Part of a small language model's weights.
Size: 12 layers, width 160, 5 heads of 32, MLP 640 tanh GELU, vocabulary 771.
Each number is 50 + 15 x the weight over its row's rms, rounded and kept within 0 to 99. Layers, rows and columns count from 0. The size before them is the row's rms in percent of the matrix's.

# down: layer 7 MLP down (transposed), 640x160, rms 0.128, rows 434-515, columns 120-159
# up: layer 7 MLP up, 640x160, rms 0.126, rows 435-515, columns 120-159
down434 109:59 40 64 55 53 59 62 82 82 73 55 30 66 47 38 39 61 61 46 68 61 36 48 43 42 81 68 44 66 33 62 54 76 71 64 50 80 59 34 72
up435 087:11 54 44 50 81 32 59 61 54 59 66 52 47 42 53 59 57 29 51 46 47 63 52 38 40 48 47 86 70 80 33 52 72 30 52 27 47 45 47 37
down435 084:62 45 48 57 44 64 50 45 22 58 24 66 79 57 78 46 47 51 62 84 44 53 55 56 72 79 66 48 45 41 64 46 27 50 78 66 24 38 53 24
up436 101:58 53 70 52 89 55 49 50 54 62 62 80 59 51 48 67 57 47 40 37 39 64 49 44 59 59 51 37 66 57 34 37 46 39 61 22 33 49 54 37
down436 099:42 13 61 95 20 40 42 63 32 54 33 56 43 51 43 40 44 19 51 62 65 74 56 22 29 60 77 84 49 25 45 65 59 35 47 60 37 34 55 56
up437 098:29 56 57 40 64 58 50 68 42 53 64 38 75 49 59 81 66 42 41 59 57 63 75 33 65 37 61 38 52 47 32 47 63 79 51 49 52 50 53 55
down437 092:65 47 46 59 39 49 56 59 41 53 61 71 59 54 58 41 39 70 51 60 55 62 64 46 34 55 35 54 33 60 61 41 55 44 34 67 70 31 83 25
up438 111:07 75 46 53 46 45 54 57 19 42 69 66 63 44 49 72 54 72 26 61 59 64 20 52 57 49 61 43 62 50 40 56 49 47 56 29 51 69 31 36
down438 119:56 41 62 60 30 64 56 14 23 49 62 50 49 45 55 60 56 39 43 57 51 37 54 48 70 80 57 28 43 33 39 81 46 44 44 70 43 63 31 43
up439 093:31 48 49 54 60 30 51 81 56 62 53 68 58 27 45 51 53 48 51 49 72 63 60 55 63 41 59 37 68 34 81 66 58 53 44 67 67 24 55 47
down439 087:57 33 34 63 49 61 42 37 83 63 52 56 69 57 31 42 67 72 45 40 70 47 59 66 71 47 31 75 49 16 22 73 44 37 57 84 50 61 32 62
up440 104:62 50 61 40 53 47 38 56 18 40 57 62 43 57 38 40 54 30 51 62 66 57 36 60 44 47 55 36 90 64 48 50 52 59 64 21 71 55 35 50
down440 104:80 37 35 56 61 34 52 26 53 48 86 24 50 35 33 64 80 38 42 39 62 51 72 42 56 38 50 48 51 61 62 25 38 43 51 62 42 66 36 61
up441 099:49 62 48 37 50 26 45 33 49 40 63 72 60 35 50 24 43 56 59 82 46 57 32 44 49 66 47 44 69 46 46 44 59 29 57 42 49 60 53 59
down441 094:51 42 40 56 43 58 69 40 06 58 46 48 25 58 59 52 63 38 29 24 66 54 62 56 63 57 54 34 49 47 62 52 40 43 49 32 36 50 83 42
up442 109:34 56 80 37 55 35 39 44 36 48 67 18 33 65 29 63 48 35 27 87 45 62 33 36 33 57 54 84 61 55 77 57 43 69 52 65 49 50 26 59
down442 116:52 42 51 29 55 50 61 55 47 74 48 15 28 63 81 55 62 46 43 85 53 53 51 49 57 77 27 41 29 25 60 47 27 58 49 53 64 37 44 65
up443 098:43 66 57 49 56 61 50 47 47 78 54 86 28 17 59 38 44 33 34 62 42 52 36 34 31 53 80 44 68 63 33 68 68 49 73 21 49 43 48 46
down443 099:29 49 66 43 60 41 61 60 62 35 68 42 53 29 33 49 79 67 62 40 41 48 27 31 55 47 66 51 58 53 51 42 53 41 29 33 48 24 15 40
up444 097:28 67 49 55 48 80 41 45 42 74 59 63 65 54 32 64 35 71 47 37 71 63 41 60 16 52 63 39 58 30 54 56 44 36 42 32 45 41 39 26
down444 096:25 44 81 50 68 21 52 52 61 70 74 58 68 68 29 80 44 55 43 43 21 54 61 32 48 19 30 37 58 60 44 72 68 35 38 51 43 82 28 89
up445 103:35 54 49 34 54 33 40 53 43 58 57 52 26 50 44 44 50 49 31 80 51 60 31 40 61 48 46 59 49 52 33 64 64 55 89 47 64 30 59 50
down445 120:42 42 62 44 76 64 55 68 53 60 42 76 43 25 53 65 57 57 23 60 74 63 39 53 35 83 55 73 66 48 70 59 38 30 57 28 38 64 43 42
up446 100:47 76 43 47 37 48 45 49 34 63 53 68 65 39 48 31 49 20 48 53 54 54 62 40 43 76 51 73 58 37 61 68 46 44 74 44 57 15 63 38
down446 091:39 32 83 50 61 47 50 68 52 44 13 45 34 43 28 63 55 56 54 31 62 44 45 03 63 46 28 40 46 68 52 58 32 44 15 48 35 63 29 51
up447 102:35 49 51 38 51 73 49 69 25 43 78 54 50 36 62 60 53 41 43 74 31 51 49 47 63 62 56 37 40 38 70 43 69 64 31 58 63 45 82 35
down447 108:37 73 18 56 72 48 58 60 68 58 57 32 47 32 45 54 47 44 75 56 57 58 60 38 40 56 50 92 42 33 39 37 52 87 38 50 54 48 66 66
up448 105:35 64 54 20 36 35 56 58 53 41 62 66 51 48 56 25 42 66 29 68 39 69 50 08 47 60 51 59 73 38 58 57 52 46 45 51 70 45 49 55
down448 110:47 51 55 64 46 53 57 58 40 41 62 57 35 57 45 40 37 49 47 22 55 37 35 43 30 63 48 51 14 40 38 44 66 74 78 68 52 46 58 65
up449 102:38 55 71 30 72 39 47 55 15 33 57 86 70 81 42 60 39 34 37 35 39 72 47 24 50 35 53 80 57 71 50 56 49 69 49 07 49 57 34 60
down449 100:52 37 61 59 62 50 61 62 36 57 52 60 43 67 38 42 31 37 47 28 37 45 37 68 47 51 82 47 35 56 53 39 40 56 78 71 55 23 54 37
up450 113:44 53 52 35 42 41 43 41 39 37 64 58 63 36 54 31 29 47 45 77 35 57 50 32 40 75 70 75 40 36 22 74 49 62 50 47 54 46 66 39
down450 113:56 30 45 41 51 32 75 61 56 21 93 81 66 37 75 56 34 25 34 57 62 35 51 27 39 58 28 59 53 53 46 63 35 65 40 56 48 75 59 49
up451 099:19 56 57 31 62 48 47 54 46 44 51 47 46 49 61 23 38 51 48 63 62 56 25 39 34 52 36 65 58 63 40 57 66 72 53 48 51 79 48 47
down451 103:63 55 27 55 54 72 47 19 57 62 68 42 60 34 39 56 59 48 44 58 57 35 35 42 41 36 19 44 53 72 30 27 85 45 71 44 36 20 54 53
up452 102:45 51 62 53 83 51 50 48 65 42 90 65 54 60 53 51 53 42 37 43 38 51 55 28 50 52 55 49 58 35 51 43 67 42 73 27 41 52 52 50
down452 110:44 71 70 37 57 36 45 45 37 74 54 53 56 54 62 55 35 49 56 62 65 66 68 42 59 45 67 40 51 64 79 53 39 48 61 42 42 82 35 45
up453 096:49 48 50 57 66 46 33 36 45 27 67 73 50 55 58 49 58 55 53 57 43 49 34 70 42 72 58 70 76 52 30 56 51 62 74 29 52 53 57 35
down453 091:46 37 25 29 41 54 55 60 36 35 39 43 47 66 22 47 08 45 76 61 64 73 54 48 45 68 55 79 77 16 40 48 50 51 64 53 63 19 35 40
up454 109:27 46 56 60 53 46 52 71 39 44 76 79 64 48 71 60 41 47 47 56 30 60 72 25 53 50 62 45 71 59 58 61 56 42 64 40 66 54 48 24
down454 112:70 66 39 67 38 39 54 62 41 21 41 48 69 51 50 66 33 48 51 26 34 39 30 30 45 08 32 40 58 64 22 43 66 44 48 62 51 35 39 61
up455 102:45 67 77 38 42 51 45 50 34 51 64 64 68 49 61 48 45 69 53 58 50 60 36 61 54 90 42 29 32 52 46 57 61 46 39 82 38 40 42 20
down455 100:71 34 23 60 70 49 28 48 44 42 24 52 64 87 28 35 46 49 84 43 48 52 61 48 50 35 49 59 69 76 54 47 38 67 56 47 54 55 46 64
up456 109:37 30 68 43 75 51 49 71 33 52 59 65 47 58 43 52 42 55 49 50 53 64 52 67 37 65 52 33 59 45 45 45 66 63 59 15 69 58 41 75
down456 109:11 64 55 59 54 53 39 57 77 42 60 58 37 55 49 29 64 74 35 99 32 84 84 60 67 42 75 48 62 30 50 15 64 57 46 42 73 65 44 19
up457 106:47 75 65 49 82 37 43 59 37 40 67 36 64 53 32 68 50 30 50 46 46 68 42 26 40 74 52 66 46 74 29 48 59 59 81 16 46 30 32 54
down457 114:59 32 71 24 54 47 58 56 40 45 57 64 42 50 73 43 58 53 47 22 47 69 56 58 46 37 54 51 69 53 70 32 40 59 47 49 56 30 68 38
up458 099:51 42 73 39 52 34 48 69 36 65 57 78 32 67 40 35 62 50 17 45 43 61 45 72 62 75 66 52 75 49 10 48 66 60 68 58 41 31 71 65
down458 105:58 67 64 36 55 56 64 43 63 77 40 40 42 01 70 52 54 44 37 57 46 35 00 42 36 59 42 27 54 39 32 62 61 53 36 42 52 50 43 69
up459 109:50 48 56 61 59 54 44 77 42 42 61 56 72 30 57 38 54 31 49 60 61 60 49 53 60 66 48 40 48 29 40 58 42 44 58 37 37 32 64 48
down459 105:62 45 63 61 64 43 40 38 63 71 38 56 51 67 37 52 52 74 46 42 49 84 56 44 55 36 59 42 47 60 60 14 36 56 41 32 54 48 47 60
up460 104:49 87 42 37 54 34 59 46 34 55 49 73 40 43 18 66 43 34 38 46 68 73 56 33 57 41 47 61 79 55 26 63 70 52 90 17 54 39 59 48
down460 105:43 34 61 32 30 52 56 58 66 62 46 53 61 57 47 42 51 53 54 49 40 52 28 91 54 68 43 29 29 35 30 47 46 47 38 58 40 60 53 60
up461 096:59 52 46 77 56 41 46 47 62 61 55 31 50 56 60 48 55 44 38 79 51 55 17 56 44 58 47 61 88 74 39 47 48 60 49 44 71 34 50 09
down461 090:66 48 32 48 38 46 46 62 41 52 25 36 52 65 23 54 71 47 49 53 60 57 33 77 70 77 39 38 52 58 78 49 35 65 47 52 27 52 52 49
up462 089:37 60 66 38 40 42 50 52 58 73 62 74 47 41 54 57 56 81 33 49 17 57 54 35 55 57 29 29 58 63 29 55 34 50 45 59 44 51 34 18
down462 086:53 47 35 50 64 58 64 54 50 53 70 56 45 47 64 68 52 26 64 63 56 44 50 33 59 44 28 24 42 47 30 44 71 87 47 39 40 20 42 60
up463 099:56 69 41 50 45 50 46 40 46 31 51 55 57 31 53 65 57 59 48 44 47 61 21 51 32 76 47 66 52 63 59 60 47 39 36 64 20 45 67 18
down463 102:49 70 83 43 58 60 61 57 48 65 81 67 44 68 43 43 69 53 49 66 49 54 55 31 81 44 46 43 51 52 46 56 61 66 34 71 74 31 55 41
up464 108:31 58 49 43 66 63 43 68 67 70 58 55 52 59 58 45 52 69 35 47 49 67 54 42 48 50 59 45 35 40 69 49 46 61 36 54 48 42 44 36
down464 112:40 36 61 48 63 65 57 67 48 37 74 45 48 52 52 51 32 39 39 73 73 48 48 56 35 86 61 47 31 49 45 64 91 46 49 49 75 52 53 43
up465 104:15 66 61 42 50 25 40 56 45 23 52 52 55 41 58 61 23 32 30 72 76 61 43 62 55 43 60 55 69 43 40 60 62 48 82 62 53 42 53 52
down465 107:49 28 59 38 43 49 33 59 49 54 57 54 65 55 20 33 58 56 53 43 68 38 44 53 39 43 39 60 43 66 28 69 31 54 55 44 49 64 63 43
up466 092:30 80 52 46 61 33 46 61 59 41 57 45 49 17 42 57 28 43 52 62 52 49 33 47 58 53 64 46 67 52 40 67 69 37 46 77 49 54 38 21
down466 095:72 52 47 48 41 59 43 40 36 47 60 73 27 36 54 55 27 43 48 27 58 00 50 62 59 68 52 49 34 56 24 38 80 53 52 38 43 40 52 46
up467 103:52 72 50 56 44 31 36 34 44 23 61 53 58 35 57 23 13 50 54 43 37 58 57 64 49 47 73 62 56 43 55 44 58 39 54 48 43 49 53 60
down467 107:43 69 55 28 43 74 51 71 51 63 47 68 57 62 49 73 36 65 38 35 44 78 33 02 58 35 39 46 49 51 27 57 51 59 44 49 42 63 61 80
up468 103:12 61 60 35 99 41 55 52 64 61 81 52 34 57 66 51 59 40 42 47 66 64 61 51 50 22 84 37 67 72 52 60 50 69 28 48 61 59 32 38
down468 110:67 76 50 83 32 71 32 46 63 38 21 37 75 36 45 61 64 54 60 56 61 39 45 42 75 17 38 58 58 45 61 50 46 40 70 37 57 69 32 47
up469 106:42 36 52 58 58 31 32 61 71 22 65 68 68 19 59 36 29 62 61 88 81 48 70 46 46 48 76 73 68 27 57 47 69 45 61 57 43 38 36 40
down469 111:54 28 52 72 40 34 60 34 32 43 46 40 44 17 43 29 55 50 52 47 53 24 61 55 53 73 67 59 31 64 50 42 72 54 71 56 52 66 56 23
up470 105:56 81 58 34 70 79 31 57 69 46 54 53 63 42 32 47 51 42 45 49 46 52 57 30 52 41 69 55 47 42 59 65 44 59 38 70 35 33 48 28
down470 105:64 31 72 56 73 50 77 59 44 61 36 58 39 37 75 67 26 46 62 25 42 60 54 50 52 78 39 49 65 65 56 53 57 36 44 20 44 27 66 57
up471 105:23 54 34 44 60 26 40 71 22 42 61 73 50 54 69 58 56 42 29 69 44 59 57 34 68 55 75 66 67 65 48 72 42 45 62 29 36 46 75 51
down471 105:36 35 46 39 56 47 53 49 53 66 48 63 50 70 54 59 87 60 47 38 40 50 71 54 66 20 58 46 52 66 41 68 37 61 51 38 30 39 52 72
up472 098:59 69 69 35 58 40 48 53 39 33 56 91 86 68 27 44 50 40 37 68 65 54 53 49 55 58 55 45 80 39 44 48 67 54 47 69 37 68 31 54
down472 092:60 28 73 74 36 75 61 54 32 34 57 43 16 19 51 43 25 51 77 45 51 55 33 27 45 42 18 43 57 58 50 49 42 53 68 32 60 47 43 68
up473 104:31 67 55 32 30 23 53 33 24 54 64 54 63 42 32 33 54 30 57 34 44 61 68 07 50 47 53 39 75 58 47 58 70 49 43 32 55 48 37 42
down473 098:64 67 55 67 44 44 63 47 49 71 41 31 44 58 64 70 63 60 61 49 45 58 22 43 44 76 61 28 38 58 35 59 52 52 59 32 52 51 55 72
up474 100:47 68 63 55 73 25 49 47 75 41 59 49 57 60 75 51 45 61 19 52 32 66 47 49 52 57 69 58 46 44 32 49 61 44 44 65 29 29 29 70
down474 114:57 31 44 57 52 62 50 68 27 52 53 46 36 47 97 30 65 48 50 49 33 42 43 91 63 66 52 64 32 40 76 20 39 43 43 71 69 49 57 50
up475 096:46 38 75 50 51 50 52 59 71 45 53 65 49 41 55 27 52 30 09 70 53 56 71 55 22 40 77 58 59 41 71 54 75 45 57 51 42 45 36 46
down475 093:52 60 44 71 53 63 59 57 32 62 45 65 49 78 68 62 83 47 52 11 15 37 29 45 11 53 27 58 70 55 50 70 52 46 77 66 65 49 38 14
up476 097:61 69 56 35 42 36 48 57 38 75 75 64 66 52 60 66 58 57 38 53 30 58 55 66 76 68 48 58 45 62 10 42 49 59 40 26 40 59 22 58
down476 089:62 32 54 32 43 54 47 46 37 82 47 54 39 60 47 69 60 48 54 44 46 61 50 37 64 57 64 61 40 35 37 38 38 76 31 25 70 70 46 57
up477 101:61 41 63 41 40 48 40 66 31 49 67 65 77 50 58 38 47 42 39 57 60 51 52 47 47 59 75 75 30 57 24 74 24 61 56 34 66 56 37 50
down477 098:41 52 67 36 55 56 46 49 42 58 58 41 63 73 48 54 66 99 77 66 36 25 18 56 61 22 70 36 46 43 31 72 64 74 62 46 25 47 27 70
up478 085:37 51 39 62 99 28 55 55 70 50 70 44 60 32 27 69 55 56 58 47 18 64 45 37 50 44 43 61 34 51 41 41 54 37 72 11 47 57 28 49
down478 086:46 55 52 31 41 26 45 61 25 44 67 71 44 34 53 46 53 59 32 72 66 78 60 44 62 71 73 51 66 34 43 66 65 56 62 48 36 25 62 52
up479 107:55 48 89 53 47 67 46 41 34 58 58 59 47 54 44 55 49 57 17 75 47 59 38 44 44 57 54 50 54 49 34 61 44 57 56 60 68 65 53 34
down479 105:61 73 37 58 55 40 50 30 51 53 55 50 52 75 65 55 40 65 47 37 25 67 29 58 68 44 23 32 51 68 42 49 36 46 37 52 67 22 47 77
up480 106:24 58 59 47 55 50 40 45 23 64 48 28 33 43 36 27 25 58 48 32 74 60 40 39 75 61 63 68 70 54 61 48 55 43 70 47 33 44 58 26
down480 104:51 39 52 52 36 41 30 17 70 24 64 35 61 46 77 29 43 57 51 51 45 55 61 42 44 35 43 45 53 57 47 39 43 53 42 38 38 47 47 62
up481 112:52 42 69 22 63 37 47 47 50 41 55 53 65 57 22 53 57 37 25 53 50 61 38 39 40 59 75 71 37 66 50 57 50 72 92 32 37 42 37 41
down481 107:51 56 61 58 55 54 51 48 08 68 36 42 68 54 32 62 52 53 58 48 50 50 58 56 70 56 48 40 57 26 64 73 57 51 63 45 53 53 41 50
up482 091:36 56 47 55 65 50 53 48 61 48 60 38 68 32 37 26 17 52 45 56 32 59 50 34 55 41 46 56 38 39 51 59 76 50 55 17 59 44 62 45
down482 094:75 59 46 58 64 57 47 77 34 43 50 57 46 61 54 53 31 57 28 46 43 21 44 46 49 47 51 31 37 51 63 81 26 64 58 75 65 64 25 65
up483 119:48 76 62 46 71 45 41 47 61 64 76 76 48 17 64 68 43 55 25 55 20 52 21 34 42 41 42 31 85 53 58 53 50 52 29 56 48 05 51 39
down483 123:55 66 61 54 35 71 42 57 50 73 41 78 41 43 44 46 72 67 70 19 58 58 30 52 56 16 47 68 57 31 58 38 33 59 62 47 46 39 18 40
up484 116:50 83 59 48 69 36 45 66 48 53 55 51 52 38 30 09 24 37 41 21 66 58 50 53 33 69 34 37 45 17 34 54 63 39 65 35 42 33 45 38
down484 113:69 43 30 63 38 60 53 47 35 70 58 51 45 66 60 51 30 29 44 47 66 66 53 54 01 69 62 40 74 69 49 35 33 44 54 71 51 47 48 48
up485 094:56 36 60 62 52 26 56 61 67 95 63 80 42 60 58 53 46 70 34 53 10 54 43 47 32 65 79 36 51 56 52 48 27 72 49 28 48 55 61 42
down485 092:48 30 30 31 47 52 63 67 57 33 65 23 80 38 72 57 76 73 46 57 39 47 52 47 69 32 60 17 51 38 61 46 34 27 34 62 70 35 58 34
up486 095:67 61 62 27 55 44 51 59 54 43 66 63 26 61 36 22 59 47 39 66 39 57 42 65 21 68 34 53 63 53 22 69 48 57 61 46 26 51 51 51
down486 089:58 50 56 71 50 36 48 38 57 44 59 77 56 70 44 58 61 41 75 67 60 62 47 34 65 32 30 32 68 73 41 33 57 67 48 41 54 46 81 53
up487 098:44 67 60 24 59 31 55 63 41 83 67 64 58 24 52 64 50 61 24 55 35 55 50 49 35 40 29 40 45 43 66 54 56 50 73 35 53 55 36 57
down487 095:27 42 27 45 32 63 31 54 69 59 51 27 53 46 53 67 56 61 41 22 46 69 44 52 60 49 45 88 55 64 37 17 41 58 50 82 23 41 54 55
up488 093:60 44 37 64 43 45 47 49 45 77 59 66 43 58 64 53 52 31 28 68 64 63 68 45 72 84 48 45 52 74 22 43 53 72 54 72 14 44 55 25
down488 093:50 47 79 57 42 35 47 77 46 21 40 50 52 75 41 86 56 54 39 61 45 36 59 45 39 39 47 46 70 40 38 64 46 45 59 52 71 42 69 64
up489 095:36 88 38 43 47 37 49 76 64 50 47 63 35 40 44 28 38 59 51 65 37 64 41 19 49 67 65 61 48 51 48 62 55 34 55 60 56 40 63 30
down489 091:34 45 65 41 52 48 34 52 42 63 49 68 47 40 34 39 57 29 12 48 71 33 61 51 55 75 52 56 70 46 71 35 43 46 52 40 55 62 48 45
up490 092:38 64 31 39 63 40 52 46 59 68 65 75 44 63 43 57 75 75 66 52 40 59 46 41 26 62 78 25 63 34 49 62 45 63 36 52 41 42 41 27
down490 095:40 76 51 39 39 58 46 82 56 57 57 37 34 73 44 15 33 43 47 88 54 34 46 41 47 48 52 68 58 23 80 47 85 46 75 37 46 21 36 46
up491 107:54 60 56 53 53 38 40 49 44 58 57 41 54 64 35 71 54 44 43 66 53 54 07 52 48 99 65 66 65 62 48 63 55 64 60 28 45 23 56 64
down491 113:50 32 47 39 30 53 37 78 64 63 27 53 27 56 74 41 37 46 14 66 59 78 33 58 38 41 72 69 31 45 56 15 31 59 50 71 48 37 63 40
up492 103:41 65 62 74 62 61 35 60 28 29 62 45 43 64 15 44 50 31 14 68 58 53 49 34 26 62 74 62 50 58 37 60 43 42 81 21 54 32 33 48
down492 110:55 55 60 37 54 54 53 35 52 52 46 33 77 50 46 60 61 59 45 52 51 39 60 21 64 18 42 59 50 44 35 77 39 48 36 42 21 83 43 41
up493 099:35 45 56 52 49 47 52 51 17 58 56 81 45 18 63 50 36 56 52 61 21 61 63 64 79 66 53 71 70 55 29 62 44 36 69 42 52 46 60 49
down493 101:60 42 26 56 43 53 28 55 43 44 72 30 62 50 53 73 57 63 51 46 63 30 56 61 57 39 56 46 17 79 22 53 39 68 56 43 53 51 62 13
up494 102:59 44 78 62 54 46 43 60 52 47 64 57 73 39 27 44 32 37 43 55 66 57 44 22 65 60 40 59 76 44 29 61 53 30 50 38 47 07 46 55
down494 106:39 66 70 52 40 41 68 40 53 56 71 54 57 39 78 52 18 55 50 60 75 77 42 31 36 72 48 46 30 61 81 37 71 28 45 40 54 48 54 56
up495 099:39 41 28 55 53 64 40 28 30 48 52 47 61 64 43 16 54 36 38 55 74 64 52 53 38 59 87 64 57 50 14 56 33 36 48 38 13 49 20 47
down495 100:67 70 56 43 38 45 16 65 22 85 43 56 37 73 26 34 82 73 31 66 39 61 49 48 49 54 32 39 51 48 70 22 52 43 45 32 64 37 56 65
up496 100:42 86 48 34 52 66 43 51 33 28 76 46 37 54 53 57 32 41 38 56 71 58 24 49 30 66 42 59 53 65 71 63 74 29 51 30 39 57 35 08
down496 113:67 59 53 46 37 53 65 47 75 49 76 43 35 47 60 65 51 44 41 51 49 37 53 53 59 47 70 49 70 30 78 23 86 51 42 26 58 56 49 55
up497 110:55 83 59 31 57 60 59 38 45 53 61 36 38 36 27 54 60 63 18 41 78 66 33 57 34 61 56 64 45 48 39 65 58 61 61 16 59 47 27 44
down497 106:39 64 53 56 45 51 74 38 60 47 49 21 39 65 29 62 50 48 29 25 59 82 51 76 59 40 30 49 48 42 41 49 39 36 40 43 64 66 78 67
up498 109:42 49 59 52 48 47 38 56 35 42 59 39 53 59 81 52 36 32 63 75 59 58 45 50 49 58 56 68 48 61 57 52 71 49 50 44 49 23 58 46
down498 113:42 66 59 59 75 51 51 57 38 28 34 63 43 79 33 36 52 56 54 45 67 53 49 67 61 73 41 27 33 21 27 79 70 62 23 32 42 47 42 58
up499 093:35 54 42 43 49 29 53 65 17 66 59 74 50 51 63 35 36 29 40 54 52 64 81 29 21 61 65 88 87 31 68 50 82 56 55 46 36 56 48 44
down499 083:40 42 48 53 50 53 66 54 62 49 21 54 66 20 54 21 42 79 63 66 27 61 58 59 52 70 33 24 46 45 35 50 52 38 71 77 41 28 46 31
up500 101:34 44 43 50 67 25 50 59 52 35 69 62 55 58 73 58 50 48 60 45 41 58 31 42 36 39 54 36 51 66 27 56 61 75 66 29 73 20 46 58
down500 103:46 60 63 57 40 72 39 57 57 72 56 85 66 27 46 51 75 34 66 63 35 58 47 49 50 35 43 30 39 57 58 45 20 57 50 32 45 56 50 39
up501 092:45 63 43 18 61 59 50 67 42 60 50 43 32 18 49 50 54 48 38 51 25 61 28 36 34 61 27 60 69 49 55 58 56 63 63 69 54 21 80 64
down501 087:60 51 49 36 39 48 48 46 72 52 51 56 63 66 42 75 43 56 37 49 36 73 34 55 69 55 27 63 51 36 34 41 84 99 32 55 58 35 29 49
up502 097:36 38 43 33 45 56 42 32 28 66 66 70 55 47 46 56 45 78 33 46 47 62 55 17 66 94 44 70 50 73 47 45 55 60 60 28 34 53 45 46
down502 091:92 75 31 69 45 33 51 32 57 49 74 72 70 47 21 21 52 81 61 48 47 30 60 40 60 43 47 11 32 58 39 55 82 28 58 43 69 39 51 43
up503 084:57 48 65 44 62 29 44 68 30 61 61 50 50 61 65 30 29 43 59 47 58 61 69 20 47 45 68 39 51 56 53 59 46 44 45 44 64 62 48 13
down503 087:58 83 38 49 37 66 47 55 71 17 38 60 42 27 69 24 51 41 45 46 18 28 41 47 27 47 61 53 54 67 48 33 43 55 60 48 34 61 14 54
up504 098:33 56 57 48 54 53 47 28 43 80 61 71 35 67 66 30 56 42 41 66 52 57 38 46 44 46 59 68 77 21 45 58 40 25 44 49 32 62 59 11
down504 091:67 48 22 54 61 63 45 41 59 35 57 31 38 55 55 42 62 69 48 37 56 39 32 36 59 53 42 65 38 79 24 65 32 56 27 53 38 60 41 14
up505 098:52 66 69 53 75 24 40 51 45 69 63 27 31 44 47 42 25 65 50 93 57 58 53 41 34 78 72 44 96 55 68 51 60 35 51 42 52 32 68 50
down505 094:57 37 36 38 30 62 47 49 55 41 63 47 34 33 54 66 43 65 61 71 71 44 67 30 26 62 60 42 60 40 23 57 34 31 34 43 56 62 35 29
up506 096:32 88 75 46 58 47 49 25 67 76 60 64 64 61 42 54 32 51 46 47 47 69 49 29 40 56 38 65 45 15 59 57 69 38 52 48 33 51 78 58
down506 095:58 36 47 55 35 66 23 65 35 58 36 44 78 48 55 46 89 12 62 56 45 27 48 67 56 49 16 29 58 77 46 43 50 74 62 60 58 63 49 47
up507 085:60 62 63 34 62 51 57 84 34 78 53 61 53 40 27 23 36 38 44 20 22 59 21 26 61 46 56 48 68 64 30 74 60 58 74 41 55 62 61 54
down507 080:36 22 49 50 26 80 58 40 47 37 43 69 60 53 59 58 47 58 61 28 56 39 84 44 61 42 43 57 42 52 45 62 62 54 41 67 56 54 44 34
up508 074:32 68 43 36 71 42 46 40 28 43 61 66 46 27 16 68 55 51 43 69 50 47 46 56 28 65 51 67 49 63 36 49 46 55 75 49 59 87 52 35
down508 071:54 60 51 41 47 76 04 34 63 52 64 67 44 62 74 55 74 77 24 36 44 50 55 28 52 56 34 49 40 58 55 19 46 41 44 35 48 48 73 77
up509 100:38 47 68 68 60 44 43 43 47 68 60 41 74 44 18 20 61 60 48 72 40 64 56 24 79 24 47 52 46 47 51 64 46 57 65 24 53 44 57 45
down509 104:60 24 60 53 20 61 44 60 42 54 61 58 64 34 53 39 62 59 48 15 40 44 49 52 67 38 62 42 51 44 32 40 35 68 50 66 78 49 62 53
up510 086:42 49 57 42 66 64 40 53 41 50 56 68 25 37 60 39 33 46 41 66 30 51 25 74 30 48 52 38 55 48 67 63 55 47 49 58 56 49 57 34
down510 084:45 27 42 60 45 28 54 69 56 32 59 37 51 70 55 40 54 54 59 55 78 43 53 51 49 24 61 68 33 49 47 24 10 23 70 44 73 49 47 50
up511 083:51 74 50 34 43 34 44 28 45 64 68 64 43 54 58 06 65 55 30 69 51 61 45 64 60 70 61 30 63 54 61 45 65 41 29 58 55 46 41 31
down511 071:72 51 49 53 32 71 51 09 65 69 42 49 25 72 54 35 82 45 30 29 46 51 49 60 58 33 36 52 55 69 58 53 63 62 38 61 49 43 63 61
up512 105:56 55 50 47 77 53 42 76 40 36 50 57 57 62 34 56 64 62 47 74 57 71 21 17 49 61 54 58 46 71 29 56 42 51 77 17 54 56 68 49
down512 107:32 48 67 67 34 64 66 58 08 82 56 54 59 46 34 50 32 55 30 34 28 54 28 33 36 67 27 51 69 50 62 60 50 40 37 60 40 51 55 45
up513 106:31 79 50 47 70 20 54 62 57 63 58 62 74 19 42 50 55 75 42 60 54 64 54 31 64 67 51 57 38 31 53 50 74 53 51 46 49 55 50 52
down513 110:46 23 64 35 36 57 39 30 46 62 47 61 49 52 38 42 18 45 71 43 65 36 57 43 66 84 59 63 47 22 54 48 44 38 41 52 29 25 41 63
up514 091:37 49 57 17 65 53 55 29 30 44 72 19 35 65 56 64 56 64 24 57 41 53 40 56 68 50 67 33 60 58 42 50 91 39 75 54 17 43 48 08
down514 081:73 54 65 64 38 22 45 55 43 58 29 10 53 85 81 40 52 56 46 57 56 37 55 45 43 42 62 11 24 37 52 53 37 62 50 63 33 62 46 42
up515 111:51 51 66 57 35 51 42 33 33 51 62 56 74 57 35 54 39 35 48 38 70 63 28 54 52 72 55 53 68 44 62 71 49 35 79 32 43 18 64 56
down515 115:71 54 42 77 42 45 58 27 60 59 43 70 86 66 74 61 52 45 41 56 48 30 57 25 40 23 72 53 64 30 49 48 38 57 57 65 45 27 47 76